Weights of a small GPT-style language model, trained from scratch on English Wikipedia: MLP 512 squared ReLU, gated attention.
Each number is 128 + 24 x the weight over its row's rms, rounded and kept within 0 to 255. Layers, rows and columns count from 0. Numbers have three digits each. The size before them is the row's rms in percent of the matrix's.

# layer 11 MLP up, 512x128, rms 0.101, rows 109-322, columns 0-63
033:148122123124149072117142123108094167083120168091181148081097078188149165129135115117109150080156160148144121114130098087131165110135139097123128120154146118084103156075115114142092135125119123
112:137148120140120055119105087134109181115147120142135124095111131114129147192165101107115096131151137165160138133092057117134119155165118098148124139132093129079138126099180148122089119145107120
117:129109123138098124130140114123136141098153142126141138127140129118125152130113124134113134148151134134131125092144109121177151114141078105116113131130092111131119177095100130095130137139124148
106:110132147106137136120115113115120123140185173090139107134145125121143126142110135131137147100164143182117133129147119120150133122135137056091115130131144121180090126121146095098133104096083159
029:152103106106171076117134118134119162133141132094159145112099113164128100133081105112132124137154141143155101156116123119140199140123103123069164125127123116123123185074153112121109116161089125
126:148121132114140111104102179106135169114153143135142117125123126138143133162138096132113161111143185159128145096112096110130154198093085127105127157142112127122135138102123099122122128126119155
114:119063139113128127086134119120122212064126150131147133116144160199124132160095127079141115138127130126102109135110137127116155127153151131121119151149144080104097137128137080141124088088125126
111:112140142069143101108141131107100101120114146130152115098074114141121138133142166137142163131127143128181125139124124080167132109133118104060128162142125129156117161098166103119146135128130164
119:116109152128124104099136117100166158087102141079119145094127132102135134113126143158093185115169119119134126121136123109155127110127135140140149147100165089100135145071136149114086180153120133
115:130094123148112095095116134111157127118099157110133154141100096117126163177143070131130104123141145134122093132144107110187120142134096125093151108121107145086089125134173111125128127127098105
038:151104126134157073117148141104111170123130130140193171054119122152136153129121134125122121092162151141140112132117117109131176135126093108082160131125123113124074155081116080125132151138081130
099:131142088105143130124132128135140170101104131121155150118123105176122113164161145140134108112131159187147116150135101149131148111107150110045142123152086141138112106104146152087120084147145116
112:134123101129128110080127117151138127097131146108151111117073126114154157125141142153149137136108123166105128135110130129175128121122145093124163116141132131130111118098177112104096167109131138
034:164129150116132114114129123106111150082124127107174184088107128177151151120116097097086146113176168143167103134112096104147199138116112141113134142137092132132115178110150107105130148176131134
113:102121147129207143113120125112105130118136194073155141106109140121182098132132139121143098094137115101113107146154130108150140117113097102145136168150124093153104126132102143160113132132075155
094:108078103100139108152132104113111145155185114140128076083157122100120133117125127153095111129135159169141137154132142131156146134100106137120123133166127130121118149103130096112124087146096164
099:121100073138143151106150105117111126124175104124145153133137122137160134154116104078137165152138101122122124125128108125137148080137091086128172110165144081133087116119123124112099122122124141
120:161098090112148145123106155118113118118133091130131121089125113145160125098116110087154128111156116211151120097132141118095180103114122088124159139174148130133137108073083119128109121158133106
123:166133111113111112078144154146129148101164124107118143118131087151119102136154146138128158134160160107150116149129175121162145134133116087136136097108117094123133111114117109121113155123150131
035:139119128101161087111129122078128127108131159097178167124102115146122124121105112103088135091161178149148118135110125087149158145110136087092155111132122092127113174070165109129050142123112127
108:111106140151122113119124116130111152120112132134144153140151129121160163134040142112136196068153156107133150095119149102106119131130122108128140151133139123141115114094148068125112131126154155
114:131127109058204112137144155109100136153149117099129130112143098158109115116137160136164161091132136133131118131100119108106139107132127125152103143109149130168087140135129103114157126147116158
101:137108160102136134118139150136095169117122140140133149104098150132119164158149132163134091136111131148112107127103151145149117123131135125088100123122115151111029115098155140127081169126140174
119:153107142104118085119151136103162129145138112133133184122137147127131119142084109108135106101149128130136159126136109147181168105137062142103104117096125098104098194116148141110114124103140125
033:140076151110157110113129122105122193098134198110195188143114121181152121119092126113081123109131176159129107151121094124154162125145109102133155144172128105113102160093129121149105151118102137
085:095106083077135125130099121106118103085120101127129113141116151139171168191129108151123109136206134115132155101126111097110124151159079149128122115167095110101131172131137124106125130094102129
111:110113139124162137122153126103158130101112093127128152116114129127188141132132137189103155093096140157136141186094114113166108089113139096093105124125098128139133107098157068152101155148071143
093:127132089095113145096090134122123108088156144055122134128143152124142144148080143140147110145164107133103122116098123090126124120147125104149105169109147079136122129101099144103122136098105131
104:142119156112163120063108138125151135130133133088180098135104130144106119117139114102161121088105099177150070115138131140122159109132116103117142135131110144072119146102185140115158152126116150
107:137115118091101134129101099118136115141102128155129161122118153154184124127124118116113159088131138136133127172135125153178157072126133148140139167168140136104127165130168116077123094120112142
109:129141127125130099135148127095114132140128141125125117107101113119113138158117093160110110117157130126158109114142141135159163160117101126103151154177109148087113121111151113114126162124131112
101:119065104099157128106098115109119158105099142147144141140134124177160136161154111154087123116129121117173150127143170115123170139150113117067133104162123081107081139128138082120138089125114148
103:133137120117154080136118148110120119097140128112153166136109127108151095115098143116107127108150135131137120128164100112105142106091145130135173118102118103116117148041193141129138115134121108
106:134122135130128125148102145094150094145155099111142127100132106124164107134096078103140154123138129151187134122117133111136126107118126136112114151176126120101122118116132095104112102126119138
127:155114147147159132136129111142160165118158102115143160121112123137135092179092087116116129080159173137153129119162133141179169083144117106115137173103136116127140137089150121104140156127146138
126:149101157126105106116103093120150153150101144111139127107076130147163136123145124145100155091136110110160104143121101138147158127114117097135198133155112118110087160113121138099107175139134136
103:113116134106162134113063093116093137131126134116121138071102143113123123161131096140126122153126138182152103134136155099104131122099109094119127158139145116141089117129138158143145114097109136
094:123094152131129127113138164116119100085123143113143125120093140126134119114108137151076128113188138149130114158115166095115137129115131139067160118135148145159095123142100124143123130170162137
103:105124109079133139108125096151115107143142118140143120104101155128141148133147106144152115091147125107118137137134140062106140130139128081062149114140129155138099198095105112131159124123134152
047:140094126119162061112113151110122152069123131134173135103121100143148121148100120104096166092153183218126130150079097112127147121115089113124147131170104129102093189093123113119118134136111116
032:140116133119132090113133122112116154129165171112184144053124124166136120136130113123052119075197156159171086134108112118168171109087113105148142143152123112129119141082125100119096135124106145
125:117101159139195116082165096107138113131128154124145134127110127122160120118124108106110128123121123116116136119173086155123130112111115097130121147118154169132107148126149133113114134123139129
110:163119106133199131091148142103169110145115110134129117089138052126118129121127131147140105133138131110129141160142086117143173134098109118115178120154179129129134126117114148097113131136117130
031:131104129087133117096107113102118151130112165118188183124106121167133135143110099111122161105154150149164138163133102100175167142117104129093141120134138111118094153071140098118083152140092134
105:139115135131147127131121129101136110119161150085132118136144136119174122127093166106155155065145166134119098143126119133109132156142126130135120110139160135137133153102109078116154182092075078
104:114113090108124093098141109084120138080120146117122126102089096118127170161134100140136118149142163140137111139125086070166137088127105134152125139150194115123140159120141093117115102147127120
113:088098117078136125139113104142125113138111191111139150099138134143156148174122122125112140106160163172121130129131126140115144152122086114094120131168170101151112111123108106119126107144145133
092:143113136159136128126148116100123088140167157101145117150151128126171139162121125147109087086133152111107158094097145139127175110124150076137152107161151122129135131078107119134140114190134177
109:161131109131137150106120131121123120109145102104144107107129137129137167129122127142109115116120127170161097118110137116140150096124143070131170133122149068126136108140159140081135160109102126
090:115099157113098120101137123128083131112141110125132129117149103121129129192158124107136109142171143113195105148136086137122164159141086151122127132107142136163151167118116132086134123124105156
122:130116165121107134127115098122137193134085148099139125133087133162130114131143118126107110087149158150204127128097153095162136112114126131143157149125098151148064137103127132128094158087113135
108:138126123124117112109141138104067128077122117150149139128087123134118095154153126120139133113151138121151131104165140081129145148086124148124138165121148123078137119107180089164110139116122101
112:131124152137140125130115124116154139084150135085145123139070123153133129145139157117144166079146166124134154173139135092143169109092124093098124121131127097127089123131164153098127117138132094
098:099121143127121126112101109110115113138129125127170127134072156140136146117100095136125126115161131143146149132122084120141127158118134086064138129120149119149088130135131132138106144106127127
109:115116106093177115120109092148150131125134115137140140119104079132135128154137139136110140134132135135143119122135158158147193145112122126086141131138150137141122114123133096063100146089116124
120:124124133139156135121116075120131155138144132146140125146086061119130126136144113119106129135131112110117145112118139147133134112109116143146130113178155154110036086118156096090103161121116176
097:170121138127116121119128151106147176133123140125127104110112141147130100115138084126123164103162151124130117115108093146129134138128095141132113156152122134104108105142153077150123122122160149
090:138094152107120087098080148123076123103110150100139142126135155140124158120076126133098150087147119155116130096134077131112124156103143156128151149210138127098124142123153121137128144137125127
089:099135085128147126107139140128091116127094107083131206143146152128150157135111136105111154091152142142146111104076193134155160112175151100149148149158117100146136144135097072157092134126109134
126:146117075115170117138132141113157135086139158114133156139064125121144134144149111117071096152138130150157135123088156131137127141094094128103101131134082111135081132106097108113124126128060136
113:134112143113101129133125157104164139120107105138143096106112098137158136129151134161123136080122153127113126116158112128178158140107099079118162150178075163131110140127121126120121137145122114
104:138100105118143109127117171149156172152122115111148140126108102136144157166119143157137113106138161094125123153109139068152110089129124122126150131189134140138098141083126131085121166105102127
117:118104116134123117146086131126087124122171138081153159130118115152158147131146121118123127088169128116182163137172124113165169093144130119099151122106148130117139140126116128077137181138119084
096:122106144123135082125149152082142140131175129133136143118134144121132077151136088154112159139127168173117122125142090046093119126120126135136145092134140093169090176125135123106151114124149137
101:150103141144163116131117119137138176149157117143163161138105130134119148173144113129117080109137124118137119135154087136137126156130101156113146144163138108116097147127182132124098127118090129
113:121124133145130135129154128105128122162153156156162120092142129160155117117094114091120112107125153180132133122139115092179128121120132074082108142167122140145058119101172107170102141163087117
118:182107108137152124114164114147096117139108108104131112102083112116160123114120137166087147075160141175112151091122153140115136155136121141116129177116096129114128156097136130087130104108108161
105:143115167113145106081120136116134139119116145146134134114156125150147178129115093104118123117126155139143097102116111095154149111112139089155116185136119141097121124121135050144089133126135149
113:149121143127184149138136131118102161124110121142141137096121135115121129142087125162142128077163157140113121113163097045127149137134146145148129086186087122105143158101150091130094114167150167
098:143120130134175119114122140103154151078136135115143135126111127108115092182155138108113132054134098138161110130152159133162148110105162092064163109185092134138106113103110147105134141135144134
104:077129133105150137075111121094133095075117144124153117097084132163157132145146156115134101130121124136115113146105158118166139106122135081081120163103139135121104123112161103125134151116130185
036:139077129103159103090136113072097136093113144086180138116132110164137150131092124120110146085150172128143144169109135105139164129138079093097136128153138122123083161090135106104062123129090135
112:138103097131157111141122082127104150091117125140149142101106103110115096141131154124111109113153124111182134137166159148137141087124119086120119111160136130127099106131154082113122128131096123
118:151096096151128132118138109126118110157092182131147150111134082134144097118109069122133108107146171166098130154125108139131185094153121099093149094111141159164077119127118123105117166125138165
036:154121125119137103075126131082098144118139154084173137114109110141160145132101098132108140092152154138130127147106099115145150132136132071112152170111113091095085151097197074106100154130105111
118:126127121140174117109126133073108109151128152121121124128171099124167111138102151152134128125115144163108140107083118092118151126162135109133126115155159153116136160129136101132098144132093115
072:145125118132119106108090141095069158079179114132148111122162132138172168133162112104116120120150121134130137147096136102130128164157116141150143158097146134099101136101128119111152105110134122
113:108125097149140101143151062080141121080121172112116174144096130136135132134127105091083124138149145121129132155094134106136146150162120137117140171135137148139108132105093113073126147134098136
114:104113095129146127093114124115154178170136156095147144088090129128168135114115106097133196106140102152165131120145098145117153116148120133091122151096117088097135168113135123170132143111134102
115:157117097101177136131123108121118124123152138128135105080138111116125139111143131113124140138151138126166161106169101146124168132134162132054124132158085126125129126109112109122103110151105145
115:128120126090157083129140113125107113131160151087132176112107151148173145117144129105159097110142157117108143147113140083111132139113107113110144137103135092093108158122100135109083149079137125
034:155123143109135098110110117116103160102169168107196147101120103149147137160125123118082146115215159160138122158128151111126168135113104095123152124138121112091108182101148127100075138105120147
118:113123113101124097140120106130101156134116164123123118157148133148110139151118138115106175110153140145107112149146156122183128115160098100101121193133153115149119150128139094121079133161105149
099:184136143120114118148118101118136123124118145063131135122057109135116068177138136130130153140155160131087123125126131103109135155131105141115149128130165112157108134124158105114135125138128140
036:126091137128151098111141127080106140121128130133193148109093104188138100129056118123108118086190164143155086156088140106177150124139111130092183140139154116114121181091141129126117129135115131
114:104135084143140120129102078131117160151135157114144093113094162131122134153094137094102140116112129116184073143137116109139177121090129073124135140116139114128131127124164117156120111152095088
034:149110111139145128063162117135142117133124153136172143038133091155104100094121097106103119065139131175151120121133163125144148107117104084106119107130135114112130152055129091131138133133120116
112:108121135121142085145139114114131166147146134088116158093103141127123157135118105111140138094151126145111113137083092096130123073160132123155154136110134126112130179121175096136101109141128129
031:137097129133095098114146127124143150129125170117196145104118112166183130143124095129061142105175187158127137128089112112150193145124103116116168130119125118129101149070128100136097140141117123
042:128106101122148108108131108099118133085108176095174168107110103141146103137067109099054146121175166135150115123131111075148177102095132106115160140106104139112108150086141095120086148131112134
100:134129101118114112098119128084125104129123155085155125091160114136172139112101153124095111112136110193149065139114119084131147109156148091119127116096148136150146166112123155088110117166085120
111:107122126121144130097150101151091130128190136133171106154136095108129124140101109071080109117114131121176135145162126144124133108071135076106132133153126119126107119132199124086114149108135131
046:140112108132139087089145098072130170098145149082174159100109116152148142152116089136121127101142178184164109131125153093135157152125121111104130120143099122122109167063151115100114168128095128
109:156110151110123128128119091127138113126161136134159110127113134136128107105158080135115108120131156107145124123146123114139145118162149151115104106122113129110094162103158115118137101093133181
105:191120156115132060076161123148135109154123106139146164126129150165147124095078123142121138106153142147117126120107144116124147165114163121119142148114145095128097102110119118122106075099134164
099:112111117117137132106106146103137091113157119095138118057133084121121114125156152142126141128132147156146135137124175061142148126144074132103134137120150140116118127110109143119134138137140126
109:133150144132166103137139140132141164131111143118133135134125093123097153151154133144131120167123152097130107150126093175134141124097126064125164180136129111110083155102140079122116123147095066
101:130137150102115076091142104124148113094112125130151113125085138144132089107113102103137129096134144147152122137132157163148138092136124095081139142149103098134124128116145108152130171120134184
034:129122134113144094109140123110110132125135128109224148095109096146136138147111111133105130069178195153144118168104140118170206147116106125125129142118127118120095144085136099118098110147110120
118:137097133083157115132127147127130164134112140116126162132103115121133106142140128156113140110119197116136137125102137150163155157120149070093142123098106129135112122106124095087075106110128099
104:146125144136130123121126096109112116136099121127144147100105130135149158162143108098105137117155152154116150169112108138106180117095131126141149137098154079146121169120168123110127151142132124
033:130082116125164091127118115092127138111145129124160144092125079153153130142100114105102143079194181148150126156126135114145149147137106126091128127145148114117137183074127093105049121136115136
112:140136101143120129106113140119148173102120140129140109148129134122160163132110109121103145113143165189146098090087105118126143162079117123085119138114110124135120120121162129117135107089113170
104:127155106152187155125145098129106122084136155140134121145118091141109134162147111087144134151133194123124106150144161113147142148116109133110112155148128125106090119140159139111117105099131123
034:158092120118129089121132128110121156110116137119168158112100071177146118148082126125063134078164150145131147124097116105133149113146118107099134147154113114101108169064155075119076169137105143
105:136124166122129108103139097128127149123169100111143121104091098133129129158134118129146156122134168112126149120138120081124160097116138051114187159153139091097117133098109135146124155150130097
033:133098098139125096104138117082128192125131129099200130087128136166125143114088100114130144106169163132158130147140127104159197093125110096099159131149119120123109157075140115117121143133128154
101:144119133104125145099119103099125123102204118130134159124066148167104095130132135124113148144125134145173097128119149114141118131137089174172094143156102128116111171138115081133139134147146124
109:132116111114136093113090149113139146146144177118145112117121100140125121153123129149121145146144156150190102129164153122092146139144128101104108178145111143144129091124128123053119086180114159
128:103131116101163093127094152071135149113116163125125125132112081134141115160118084098135148135128153094155150135139076109119147154117143118161162143132114138143101125052161141152117110135117089
126:128096129111165127126162099134165147107163125131134117133127150171129114187141131125116125147142136156107104140092102131175134129102070092100134143139129098131067153122111096115101128140111134
119:127126117110107043140145132124100112121127154089156186077124133181139139098110109077140129126146174125122096124098168147153120157115113137139131112114123110145095109118111145160117153132134120
112:106119120121123100116144087117094141130180139121136088120116145122122109129103050150119150124152150166111143119128159106103120080091158155164131136131115141134100142123140090128106105155156111
100:166112100095144096121104076126151123096101092119136140138145103203125106127100082173139168127145137145104108160139115127106142157084103123124119087144135096153091149127136120114102123146129145
094:107116118127159122129100150104092149152132113141131126143092136129127166169132127149116134146150144161117113121149149073107177086130130127128168092169136144119081114128153142134152089142080137
102:105128154141128127118132134127159166153112117112160195069168114116138124153166094120119129126156135176119089149127126097133120113148125078103126103117157091145090109121147099139131148128133167
119:119030107108153068135139139136143129115097107146146163115117137116124146090104119125089124109134117143121103115149122144096141107116118114125164127128136118126108113115095151109082157150128168
118:187132131087117130132111128134119185133132136056162111132082127143114083146138124139094114122154146123125097108100155123124124133133141115113146137164149145164117156122160146122106147117096117
122:117119172080171090125109125136110118128153166096119106113113115132132152116143074127142130120136122137099157159103113103108132125074122114143191153140132130116138144117170132110120119115113166
104:129127138146126101124163136113158156114150123128123161124136096127139117130108100109150111087151166126188140158096128141127129122142087130132119114145107115129120105126157127104142174094122136
112:087103105138124110121103098104094133096128190086136112124113074127145115115077138158106102150157136107129131140153119137199132107150130117143122159178126114142119139112132134138099121117095166
119:145131136127126144124124120071134135081164114093152098163124144129124101150129133157120106130151113155145143153115122107153129145144061142117133104171135140111116120107134103072131142168132144
038:101062110129163115118129103106123151130138127092180182117126117180134118141095105127121129107146185131126121148122136118183178125119063125088123141167131126121113152077163100146119121136114133
109:131116139119104109083113097057154126140118123124153142125168143169179157116124083131107123126126154166119119117109130144098137137112155142147125128126091096104135130119140081129126112137099124
106:161080118161120101129123155107090105119113176078132118123091120136144145108121151117121113123117140130133088162134141095171122107089076133122136151132139137146131165080180128138125096175108144
112:119107117116144084140091111142127128096105150073148180125091126145123140113121111111074120145123177162143126131114153121112121139085141097112151096133137174115117134086163149121107113100114114
103:126089115117133074101140108133126118127175120085134114133147104144111172159126082118141155147150151128123124130138086113106150105145119102093176125131120130122069162128147136120129124125136116
108:101129146133130141124117123129100175121151125122168104085107122156138137118119114159100112122136153121159095161141079120115139143109139180117103141214110082110132141127121109126130168133132133
099:097145095125129081134150165142092116094087146119129166126116127142131105132100119092135117117139158152111123108072155117140153122124112084120099146129160102127069171119101131134126099101120095
095:138106112118148129136105106125086112123163122091135152112147101174144165137112144157138138118163147126135133123121154091142130144157123113147177114155111111178110158125089133104121114112105123
120:124123137157114099114119132093151129111150142126143130129095095138126160144126138145166107089119149168178157156087134095124159120092115123068111108125095126150103154115180109084091117176076146
104:126115095131109118114157119132108150077130138135141160108109153142130148149120115142121058134135124172111066134074159114130117173090110116106139144121131127132140155124131108125133151121121125
104:150076158142116131124139143135184116129117153128126134096088078152115086099106126143154116102111142130154092180148112145146155156094093101137153127161140123122101119133153123115129151138127150
101:141132111047136141105125143138080106127149110130140125105137109138136167125158144107141132082154140150145136114151112126107177124147131139059139130170134103155126159092106103135127111151132132
099:102130128115121122124097136110095108136169138124181109141093150147140119104123107136100099143159141116171138127139143075125152103096124101115125125171102067111122158124140105131102131116107150
061:108134124133114114131144152131145168111115114121179154130089094166155113103071147137140149105125142119170140149104171158148132157136110077072145120161104108135094131117151123113120109139122104
111:108118149108128142134120146103099124125163153148148145142097111137106101122153111105117132118145130113142158138135102105110171161144150132129131113152138106149123149116130057131095111131107147
100:110132168110150147143117134129129125158099135136149146116091147134194153171132112146134151108129177128133139174124141093110125120121159147111111130088113124177118119121136118120131094144100129
109:134125110116146116116163091113127112106147136109130156109150144130164123130162111142104105108155126160147104154099113137136122170133112091124151156130117134109122161099154130123125166145106170
038:158143124100133148143145159092111156063122127105183115104141069158128096123107097126105115112161144147155119139160125147160140146102128127116153083148128121114124151082136127133097162137101155
033:131109138133158092123130114095138143109132156096191140089088100193145116143111113120100131077162164156128099140083153114164152123120106118108141125153134111110115194061131114119074151141075142
117:135139104115143131134117080138128127083144130088146142102131113142174086135099122120123109124127180144157081111149150138173140131166078076075137133128131140150124114131140116125122119102122164
106:086114131134102117146125113112118130089184155092110146138116111172137101112094119084144085134137162119201115171168160070163140118100118108143136155154126157102150164121106128117132143120119131
107:066129125129115126119144103133129123123148099118143120127125117139145145095118123126102141125140124138093111136106193095111126140119139115118117160108125114129113168117172127107094128121110105
122:097116142147145112109132098101106120131168116114151168144091117129160135119129135110132106111132128154133140118160130107195117123134065140124166172164136123097133178107119119155158165101105119
033:155066130095136108081108128113099167051154171150179141088109104134135149147106118093114147118180176141141112139099112124142150105144080129106170126149126131103125140121145098070125132127116132
109:113148136127205151112110158143103143103143126123163142127114128155111131145103118142091177096124136144115118165109116104104147164143127105119114119133161127147078158089101077161135142114144106
103:128108108137118086107112143102127131145120148081119126155148115140122177137112119118137148133178142149119150110117137082120157137120138067065134124148159148105094110108097155141137180181140167
039:137114120113150103108116103080102154112124154117172148108101099181136161152089123124095127086158151149143113148090061066142184147139081100119153142145136135130097151106137086110072141154108126
109:113129131114103129142111133125113158102123126117183122131082115125108103121102132154135151112143175165150140156114143141115177121122118069119173114113123135126126120123171137122141153141103149
032:129091134112136078081142114108139156103140156094169141118140093182135139113115110103117142110184126154146135095118128099160187125107109134097135137124136106104111169115132091094108143130117133
117:158140179090168102069151147143135115129144138095136089085137085131144123144143154111136104128130115136120157137160112106146143139127145139136162135156165152126120163105154125124153131107125124
122:096121143133166096129166089136104129078158111081150109093120149143142141120121109141129135138146143145136134149123141167141117119116143078080141100122147133110128137122127079094121140133122098
109:141114101130115145113156155103145111133152138132159113144171120157147105116171129132069142091151141202154127144128118107093143111150124126107115124110108117135138118119163102136133131114131153
064:131131147115125141121104148061135198119137102116159160146135145153117113155123102156099166110120134138138099149146126096134164123124105114165195102110144146082145139093164096115131129137127098
103:142071120170134124117171105111123130131077156097133111143130084132149129127110114161109123120167148116152140147155132079113146124137119118156140106092128122134115125101102154121135127178151117
104:138140114069131136115129143123138128114155150077139119121137120188147128190084140163143140106161144141128089172121134097116138104147134129139143130119115145118136105134152117137137089109115107
111:110138082138123118156137116092115152140149118126127111102099107134145110157106154135127164097147165129132143186112109132150126092113101145125112132169131075112114118135107098143111138139124103
106:124087119131124102126133103101141131111157136109123109112126160135166127141118132125123076112141108139112117144105144144154145134128072137106107158105133105121112156098123088114088121127112143
034:118096123128142125118131124064112138102141148130233141085097115171158141137129114110120142119167158137162113146059104116142153105127114139111119133171121131123100152040156093137086158120119118
098:121136137134095104122165134122096147110118168126124137122146114172134132125138134114135140133163150130122129126106122124095141112107153100149138128140152104155062146127124086128112104109130124
086:099139067098104141134142119134147135148161101144155127109151104156141149140077141055157125137196138118136159126151124131159129110138152136109129147170122118149115141121131112064103124070144140
108:149123164131122120125131127131091128134170106131140170064091128122121113137095118126131125086140145113169120119118148086133158151102106098139150114205131079128139192147116106100114163106136100
034:148118129143164125087126097100134118122140159116153134103110095159135128130103101108087127114149162134123098149131123119141176134177119113112168113119111108131095157038155118107093130153105126
116:109128140135099122134114183117149120128184165126125187154118123161144112118135118122114148075136117143153128130150084117145126128109089142130115119141130122096137161099108102122117099097057160
094:110115102133170162151135145126142109086095105132169104141138101140126124131156156156122128111138199134152082124120136113125146082104115120121113114160112151142108126135176109051135145147150149
101:088106179134143119121143153113131116096126135075107127127134141137140168120125089133131171125126132150076100145109133130139128105097105142144133118108155091122097118123142149136079126113112123
119:111137116149132111105106111139088128138155130136142120128106131150117139138102127116102150116172176094086153156140147068115134123158156086119136154136142067123112100095165148114113125173145062
132:110136163138170108127147159091118127068150147114144163111087102134120132157139138123146121098142141111137091150133127129149121109087123089113144114137147124158098122122165099076094154111140109
079:151097118121129107129111125122141195136088131126148125115143116117151134151107067155088114123163131128134127131120117139120126130103132098126133132152118103096091124107116121112153119100114148
127:111123126151153100143123123146129122144117119110195124102147104156143146141111139128083144129123132112119115142142121086125127123143112119103137109107082153165094196115107129132126125109105128
112:171107124108125096089135162124178158088117142153143126093096139125127146141142123115147124108114143133135097158129164122158122120150100115123178169125107138134073153107155123126103118126132137
109:124130120165146134130106114115104101166162164121157120102128092170161101128094144091141126139117144124142131115130130104150164141163139082121168106182119132118117150105128132093098129090106097
108:108115138128134127137158128115130097096155131099135108090109062118151106134120121094107141129119122129132132122201110119119126067113118110124175161148170077127139112123149138104121174157136154
035:142098125137147099107130121107106132107132164096224147109100108163127135147130109120136137113198150136142131161123108109145200144097097124123132144126147126104125135090116081102101143121137134
109:153120106109128127113140107151086149149153125107143145118102120141162104147080117147130143114147172138134117141081138124168125124109134119140105156109095123149114156146148094156103125148087161
113:105134147123157137097120088139096141090113169154160105126132137151136168171155120129111153074135185175137106081129096131148141093115129086144121135144112140141115104076116120125080146102111107
117:188138144136153131082101142122130152140116167093154154120122129120139131128112147137111127087146133175113114142129159096112126095129097124143133171139079115118138115099189083140145070116111155
109:093138145106140136126090091108116133116122127114159099089149133152167126179146100104130139115154172158156099149136167092120134106123090110066154140105128158129124120136163125135144127120132144
113:142128106107147109110124154120140140077128129142135154125156075123144111146123088134110149130123140118144132112134117115107158094125118105171147145156161145093090166122182150134104142182128154
115:165127160091117069134137122138085131141148147121127111100150087119142119136117124147136146159155151115113168152148076116122146162140138124114144167120149103135077118085135111152106104112136149
112:147116090118123098124101124129092129156130126063194155112100141133160115128097137140125140114110108154102113089141144127138150147087079129067114131107155139162101131111124115119131124082137115
114:143123080128189091093112164101134146154156143096138113107127125132119130168132111110108129137120143122146146161142081140165132120137145136064136119132104117070080161113125141128123121171122125
133:102131121145113076086171103127117118125132115121152105103165114126141119180104133086111145107136144126122099151134140152139114105132113121107119109150120107129099120118103100140110150120136081
108:148068115123149125084108098108140140095189147077137120135124118116155137133148098083132102151111162131110148134147172061147140122111115082125126148133159137116135115121142116104108181099129141
107:192126107116143102114144130120066129096111150105136145109121091119149131134109120127135119102151151171152146104144110136150119125122081115143125180129143149112123141103086155085117107133117152
111:156139130121134130118086130083099115090149153116133140092091144150160146105139107111089163135159110149126135141136067136133140092100147112115148148129149126110110148119144104133139110147150140
111:091086108101159122128105117104112135164124129151147089132117078157153123112124086122092164105141130130149151173120155156105120131109115145120120140130164102136139151123143105128139082131062123
088:106153131108149139139126152117136121120082119077129130128098149133131156169121126143145097100137132118123168143130169143107135123135079139151108113138126101131116211112117106147131154169110094
081:103092123106178118122103132101132104077155128067155122142100126107133173170109163145130163116175166133154105161125111094148140149116079125133157115156099135104106130090167107128096125103143147
102:139110085141166131103137140116118098132167171085139128124149115094125157167108132098124125124099111124104077160102074086131143131133129067157127127123119162118122130132137131099137131125159177
039:147119108104161106107119132091112133104131147072213148113107122165137127126128114135097103113144151157156121140110124138147147126124095109085135149141137109120118171055139117116088124145109136
112:098123090124133083130146139139090113136188147071146124137137116084128101134126107120136140113132153163144129126117147152129154071136123119055141137110130130069130122119075135110098123167124201
100:139079167113126107052153115137112131084115167128127119116116103154119152104103101131053149128145161105147135175161146136096135098071116147153116132098122117131148106082132138123098149135117098
095:088114134122116119133154094128104154156099158139174102107134133188133108097134117150155102114179149131160092117123142142134131157121120138128139097124134098132127202129093108136127101140142126
127:144120095094139104083112147091072109155138116063134139070115142146138121147078126126144090144135159134179150136151132128126137125149097119124142157125156140135121140075167141123135116134114135
113:119122089122132114091113127121126145154132127131127137150079065126146143108080131152120165149166154124177150152145158148114135106102105111148140138109115130141112135082134114133153122148082141
113:139102122137119136107151110126115138167117196122158152130157096151145125139138146092143092133169122119141101128134135126117119126134132083145117121139121097132090121102141035142119144129145119
116:154116077141128125132104079159099169145141149091130105103102128120112099155157127125136131102133159158119106160088147141106150130145141095122132128119104172112095129121145132119076140145088150
105:153098132123185132128168110091101138110157194154136117122130122112120107136115118125120182122133165153124131128127150105111163127124125127111141126178165126135095122119099123130107126148098104
111:169135138135123093124139110096122165160166119081134112141132142120148163164145106129132142127169126119107121110162117090152145130130125133108122131114172132120138179084130122103136110132142129
106:161119111135148038141160084106136150153143140109123141104105110118183163162119137099088148109137134159152142161127123147127118148114072121093104134110160129085108120101115117119113136164119124
121:143119140102132111113127113131132118142114107132203097144098126128179136147081115130138147158119164153107069143139149103108156117110132114157158133123104106170102166099153116090079154100104099
103:119122098145129095116082128116146139126094127158131131120110150172145143180074132160130138060195134131123138118082108125121155115137116099115114100163147094145133155120153083136144132133105125
092:148065117106116161149114156155173144084182108092141070133114075118149128153065134099074152116143143136128095149102168127105159116153132110123126120127132124099112132145104133116128162131152113
131:125103133094143153117154117120116184116124117114137121112107091117142093139129123128138132092123148124134147148107147092138125142105110126125124103140142128134107137095112109149149125109104106
102:092113144118146116123165142107160143071124130119153128096093132110144130129099147120118098137129130141116109128102099150180176116137125141087104115095155132147128082104150116154041090139130114
111:125143106114111084168112121148099173134098086078135153113071118187114158104101128131131143132162144127129104136113140107147162127140113105137168103119118124166077119127131151119143095142134170
114:110128087127125164094155138106103119128115167104147167062124159135161131115122145116134119098134127155129069143114157116138120111101089102128140168171107118141129143119163124144121109124116173
143:137109089112119114082138131105119141140130103090135162144128078137132108129128094101126120130138131137174163119135106109110189128126070082140170170154129156141118173121130124122124157147143173
107:100134112109189140130090074128144122102134144109140120129106128154129102130104135077124144121134170142172142141150132095104136099135139080123117109126119117122120159108161134074107112139117164
101:099099104140121128124126119117113102070152182110136139101112117159161155137099098073135081113101123141137108134137147114147156136146069146102117124120157136146114150122143086140130100131124140
092:120090127081115127085112082104151107110121131150157106127129121127140125157128135113121122120156145105117144111125127115121155133137150147109141138106152106169129175125125140132150134155105105
109:083118145111126071086097117109150129119150139153147128138141121138151099133134092126141095138132156179116097144148155126139136139119065123122152134103181102110108113131171109118135162104108124